Weights of a small transformer language model.
Size: width 320, MLP 1280 GELU, 14M parameters.
Training: 522M tokens, 7966 steps.
Each number is 500 + 25 x the weight over its row's rms, rounded and kept within 0 to 999. Layers, rows and columns count from 0. Numbers have three digits each. The size before them is the row's rms in percent of the matrix's.

# up: layer 6 MLP up, 1280x320, rms 0.05, rows 262-331, columns 200-239
# down: layer 6 MLP down (transposed), 1280x320, rms 0.0486, rows 262-331, columns 200-239
up262 094:507542490501503540549489507538509490503506498458471508509480513484505531498502507491515525529524506502571507543488497486
down262 090:516484482548485488530524485528488458518487473516502520502492452512486477512504481509500482475504496509514485442494464549
up263 101:535510483467482542544498493510496457514494524525487514471452485483438493472509480556530514499483509476478535517505524495
down263 096:486497513508502500634503540482478495518456507454507486510476493505492541500523536466455509500542565498491470504483504509
up264 095:504502503490482488519512500488518468469544507498539514522542474486514513513552497491545446498513464515462482515491498470
down264 093:526498507512516517513525517522524513508500495482485511529535531490532529491527479515466541497525472515526478528507509504
up265 100:545509494515491506523507485495482453451480502477535507513504521510516550498550504520532541492492495526506513519562437531
down265 104:498484569466478493489480518495497495493474490481530471509478540516487463486468490514516560476504509540529525551518492489
up266 103:522509493494468504503524469495498511488514537534466487507488492499486527481459494510499507535506504537511501540508496504
down266 097:463461502533494510533467517523481522485488508503471511491496494496489505529525471515514522439460523461504489509529439560
up267 098:548477479491516516510506518494506470472507519499489546520519488486507519524505491476503515480566540501488508513484532476
down267 100:500500475489507495470515477490502515523516537489523474487494475478496500513529491516529461460474474512482498496504469485
up268 105:457491492508527502500490507490505493512514466499521474517488492473499542476490496499504528520481437465532492465506461495
down268 110:533505453514494487560508548452532535525461506519497490500522467503557531472521503462513504501533529520508507496488503523
up269 108:484503495483501527520489518495469492488518506520511515505538493461538459494515492528514509481566488517471501512499428511
down269 112:480464465493479488573510482490470503475523488530496493501512467509482465518522504432534485491476494497541528511530513518
up270 102:466488509478494517519504480503465528474451518494497490515453496489488498477498484565531537454523489499513529498533467460
down270 101:522493533487484495458468510528556484495493494471548510498526502468434508503439490512504479514504496499516508490503497535
up271 099:455467545532505487555448472489487464508475493508481497500515479484566477495483493538485501495488505476494498504539478482
down271 096:514469458511512467527506555522519490521526523523531457462499518505526513525469495462482462513503479532487471536495517510
up272 093:482484482534487513522489461493476531476517504456477508503507474460498492506536482538487482487484505500509533500450506513
down272 094:506486547502521478461503499468520505515504542477475506520541527525453489502499512446558498517463501523479489516530552485
up273 109:503497466523486479520487499481509507502545524548490484484536493487479523536511487498480511482540484537525501528528493526
down273 104:563507564518487469531471488541504468455513536478486512489526469475508535474519495468507504518489549500507539525523549501
up274 111:505482508467482539507458460499508522469486491483459509543482480481513520505491538540505464457467463495471520518510468493
down274 116:509511504533535525507482532491505481461502495506464480472499531488486519518495501502490501482515451448451515513466496507
up275 099:510507512490537498522485474534552467445492488557506537522523506500552484531515486525548519541471487522510475491495504478
down275 098:524477494480517512588486506486497504522512521507457497499470532481527511472522514509501487500472477510479515503502465466
up276 105:479479475493486474536476477510471536518519511494476482498508486500555502487492510502495511529495500478528527489535434551
down276 101:487510455533488466483499474474505501518526515460504508507539475543528515515506490499541508477474470502519482462477515481
up277 097:484481539505513498516539430490518474485531483495576478526469483487524494473483479489479509543472504506525439492520501501
down277 091:524490467508501484511520518518450532538484517534473544488485495526475494482528501505468562526486485517514540491531503526
up278 104:463486496516483475525477468488501485491494557498536506521482499484494446559491442551496505525501501485493511498537469507
down278 100:495482489487489460504520524526513460504487511497471498480506476443501484472521537491539533546492549546546498476499491501
up279 095:482532507497502501512508493514499489467540466460523476514480515481471534480479531501494470492483477495514513511498498491
down279 095:480490487490456543496492498484497436493470542491469431476528493522515482495504492519484515459517500472468507532539520513
up280 102:435505509509495526523475513473523436490498476523496494519504511500531506556478494506478482484510497474543471545501495501
down280 103:513471540492472496493522502482485495504512483528506448501514496528481521501492475530498523511493498507483483422474458495
up281 094:465488535504463513508508466519551498483504491512494494504480530488465487535482502507514461540486479510523511518487534560
down281 092:538497466476479500552497488510481497505535502507517470511509545525528479476492497524506559546527509516503535483515480485
up282 103:497486498549481517503499489508483490473507485514530474486501504485511484492477539536522516544502460481498474517530479540
down282 100:530493483491519490504496496516536478531474476519465515544496527498498499510538489500499514482540483490531458496495518477
up283 110:441499530514491547496469523517484507497503514487503499532480504504514525533513453485501512532499465509521532494515500480
down283 110:509491501503497505541467464533465517523480487496503514511472552509522483551507487535516500483479454492478507499463512483
up284 102:523521511487512548529470476504514506502498503473499504494515533503543457487474492546507525511506481536518448491510509505
down284 103:475507499543543506479529529463560476505490477461499496468526486531506540499496508488488489547485504522507513460493512496
up285 102:484547484511485489527510522495501496502550506452494495503459528458497436483480502529523486489494484527504480513488500516
down285 104:512524489467490489513519519534500502527521504483495510530536518499494476503489510519554498497474474487480508460553477500
up286 092:514506510490451503538467551506500467508511510509455542493501457488518500523541458479450558502488513427536518552480514491
down286 089:545496493518497505540504497449502494480538562536503503478524512475501499489487516530536463504522506500461537491474476500
up287 099:500464499496481543507462541541513515516450477527483512543502540473509452513517519505508516515535522452477503518542504500
down287 095:529498507477452457456484462510502487554523497488502517520519533457517481471475502506526524506526479559497528502492516519
up288 108:454505476535511500544490475495497527481496431489525509488502468503501529481512508515519507511503457449491503482557494499
down288 101:489475497550525492539498481483548509480465500522537477503485483461494478471489557467478508483498441513490468543505484484
up289 099:507471523458450492500526493554499539513514536472488483498486486460495506485521481525544517504515503498465482505537474502
down289 100:510510508533507497549536496504533492492454454487498476486487563510499514491486457512462500520509529514471458537500496508
up290 094:483445497499474499519501544518518465499524501538519529520485489517518550477461466514477542479500493463489503519473524501
down290 090:518549482475533500532492478462510462488495527479453503461459517508475478504506526483496515474493480490466506503496520490
up291 097:468532467495483497493454563525535525490522534459489473532512490526492488508522501517534492492521480492522512510531510477
down291 094:476523483505525528479510518544509471479515484488530491415520534475486524479488483441503507493511493463508544510510534525
up292 103:502448528496477457510505479495489493477483520518514471507473501472498477490479488545512545541511471477535506517532468480
down292 106:494503456470487498562493473503480511475521535507453516494511487486491488538506519494480513522502509500485469494519510521
up293 110:473488512495520525512451475483514514468530488465487486501453522497505531463506502510471515508525476471510481511494444472
down293 120:447498552496541472522464562507487486532512488490499507471500483497496532528460500532456478495447435514514508479509472473
up294 102:495476518482488476535490471511481472486489549485501511530495525478539513504489502533481471516514514513495521484547467510
down294 096:466504498492485526526499514505460492520494494526488490512529492490482506490510494486487523480492563474497511490485515514
up295 100:477497550469500499537487473491513499506489540460534471490509520457531488531523506508504502506461489502523523447502524509
down295 100:512485459459535500555534482505445508532501509475510475483465501523482472495484487495501512462566476479497486512495455545
up296 104:495536519478517500514496522499502524512479528519493511520504471482514481519464473531505490521470491506503539542499490530
down296 109:492529518463526493512532511502493528481475530472482494463512500523492514527476526496518506467525514478482572450532510498
up297 112:508501513510488505505476492511479513488468480485522508512493486458515517540508487491498521454485473484470499497510485491
down297 114:506484474512503551517473530563465503508478523467484531499511497513484526545511559536491537533519497472526500501535520487
up298 104:486504547477495494515504454481541487492471513489488537508504546459521484482427520485485509483494514515504515563496481529
down298 101:502514488531474525480536507523533462507505522505490557490500502470535490520513485480513548535526487492524496469490458498
up299 103:519497486521521514551507514499527507501487545498513486489534485460495532515495535470484542506525451452494515510524477501
down299 085:474510520460525464582516522456495562501512515477526495487472493494502495470505602473522517496534446476503515493477516548
up300 096:505488512462507474492446520533503481491494509485501499482510525522521491514496511503483538526508507523546478508482511481
down300 096:496533491481487525495513516502466476523490455508525494463510484550490472510525490512517469490490494461521477491512542522
up301 108:484478505498491469490504514512539503473510503483473489509441465500505516533473506490489521499454502508514459492496502511
down301 105:528459531519474498446516512522472491535469489511514495519455469495492503502502503490525503492487479484450507505462550500
up302 104:495504530496507499503485456518512496482499495484545510531490478482499512524455494556495543527487456488517525529529485501
down302 099:489503443515497497474509492472470526525504507517514485454512487486475531557509526516539515497500481502504486526554518469
up303 107:493481475483477478513482480490526466518465500466522446498481483469475520524511484485538476519497472496533524548495451512
down303 110:517513543531523511556494484508488490505538454541517513541550539538476482501481517480483531461487466527515504464485495475
up304 096:457477476500472484506462502475531531474530529487547506516493499444512477524522502506526504506483524472509472492522447489
down304 096:485476457515452498540506522508504478498487485535467499487507472476465485558489512495479489476509538546483493459534457489
up305 101:482488501465520483509481506558483468488521522512464489440478529455479476480488462509545518507488493453490543495543493504
down305 098:484519522554497480533516508473535493522469491533487480501480508514479481549528502521436546490511516483468474504487490526
up306 103:490525516488511487521457506491506515494474453453514496530438523468515534520486495523486516497534499537512518495530451472
down306 098:488535507453488478514511500435526506497476485455552539526478534534510543506466525494488454508460470530498477503441484525
up307 102:468460519500490511529480515457554514481484472513493504519501499487524452511484508493530503458484492433509438508559489509
down307 102:517474525481518501483498500466489429543477536493534477510502547461468487549506477512461525496453469471497558470534472462
up308 097:463486536503495510498490515470475493507530483509491495528499533470539462515545483463488490546478486415500510480516453496
down308 096:527517478444488559468467549505536454493497509475448519489512539460514492487529497500508452495531514528553477500510538518
up309 100:485480490487510449508506447504443543511565519483475501484434484472492481471478480540459511528483477462496487511503516508
down309 099:527499497475526521457448506461537488519478506515516485494509491517563448501500453507522496529488458509475461466498499479
up310 095:500479492487517508514492465513521495482498472512527514515472543509525537503476474501474507525523476499485545489497534500
down310 094:486509472501481524468501490464535530515524501514509496493533484520484514520523531486466528540483469535495452519503541578
up311 100:488434530510470475535486511489497492482500523473553483514455524507531516511482424498517515539559449496460461500509486527
down311 103:486521423501493513548504525491529509486521521524481499488511530521485496499510533541475496526484526531461532489497512462
up312 086:479487482537440487494463520502495487471507488503465485524527506483484502489536439534515543550469502496501516513516518508
down312 085:485528503521518515467563499523513496500490534545464501541476481499520479458467518498506498503500525505474448491489453495
up313 096:480498517529527513504474502528485514513485472509540476552490521472517460517476545505551460479484533482539550500471503537
down313 093:474499519493456529507450537503510503484500515513464482443506463490537481516499461481470493527465459540473497518538500489
up314 097:525464480511507511510493511531444495490562503480484531475463517500501484470514512512498553498516508460509491480531470518
down314 093:494491458477481532411472520496500493509533527474516481523505471504498530484486515502488465522500485506510534485486473500
up315 092:521498506489503478523492535482435483486508454443529495554483505457533499496498487460518498459497450476499533475452523489
down315 092:497488483492520476544521469452534507492514486503478471511486490505544482508492500528499456513552470517515491512482508500
up316 109:489481531443501475540509467497522462475506474511551519508503471527511511539503488503520513517472498471519533523553513512
down316 111:438518522527479494440477497514508510521502493528460478507484523487490492482479478525491489511454543547490472462501510496
up317 106:490456497516489509511525449555506528486518533498494463520513524519517491471510526559487517497506481495544539515486496513
down317 114:510457463528502486523508481478482460521469509481514534500466471504516440512518500555530498515513455520512480480491489507
up318 108:460494508492467515518504460553515507488491492494513510497497524498512522486526491524525530535482465499488479560467482512
down318 111:442532484501482481551488479483518463537533489501529490466563460507464525534476475530505494493517529533507475501486532510
up319 092:518514529463518526531492494511508491499485509492552504537559492507542498576499483511490505488504489487479508532510478501
down319 097:461514508504485454498509478487475502529496479523468525437461501475482477458505477497454524465498489513524524515511493505
up320 106:498466471501503525552490539546506494504483503459497524498494465483560525502493464480502519519502491495511477530528451482
down320 105:478524547478497519470482481472534495474532489510478536494479490491484523520493485490509542523538481493427501510520547530
up321 097:480473520512469511519457486537481510493499525507488500532431469492526497496489480513506498502488534472506520532491507508
down321 090:464493467470491524470495474528476454512502533532510506516565459507495460529484501483499507538502566477526526462445492519
up322 108:477455538509496510537457512573530479498531503466553473474498507459523476517486496547469531504490479504508480504463504518
down322 097:464501479503464492511478507529517522475479522561527487504476490493524489544482462496507488519475492487498455497465485530
up323 099:499477461517493504511505509552519498509519559510476458504473483472490487529489494513533503471470501504473500492460442496
down323 098:496488501507489472520513531474487512511554520491530473544533520520516501510511526485470519481492510530482517531494518513
up324 096:496473521507495454537490528496501487472551489517503520512498484505501507506520483528497499504516492482466481481502518517
down324 090:480531463463513510558524518477479481506512506537505507498509537510502469474479454549482474498513464530468510501474473487
up325 101:499480527472487513510488511486533467484491498494476514482474525534559450566445499566480490494495521523489533496515456529
down325 100:510505504504536487489491475520488495466560495496499533526528509545525455485495523515507518514516481466515516532473458478
up326 110:435466513485502511521520467511478468489535482494524482493472470488528502538485488495532500506464514501519514549523480475
down326 114:509485512535482475485472502496500510517484532541524493518559514493551480490508479529474497465500506506472489553527473484
up327 100:511502521431479517503484467479548506449491500465507464474517462496498490471495476464521519509475498514521484522488476488
down327 097:498498481504492541504518512548489480486506502514486496483524505499527473488489514526510477534461516439466565489490483485
up328 092:510505493526481507523470488531549500507466474457466523494481500474511506508478476474523519510518493443484492513496523489
down328 091:523522456495485492546525503457500482470523490513499501465518471469444473526545529509504462480439526547492509507517480460
up329 096:508470499499455465520497439466521509493521484475546492532520466473543499553503508507472504542469491449493480519505451493
down329 096:487450539481511445523477502432440521482492471498478458529465551500471531464477489508517539495468501527511496475517495517
up330 105:488500507435500510526489521500527521483532474523506550521513466470517485519515502527522512523507496515531478518561487486
down330 100:470484514488491473526476488497555520503508521505552497512490471490553508494495489515501513497461479500474536493487526495
up331 100:463510512478531548503477501477565491501527489482532463481510460510549481505522535546529529546461499497531440499504486536
down331 098:499485509518500481536518488514526509555486543527483478542546538494496518522499527515529462484473481491474474516532492482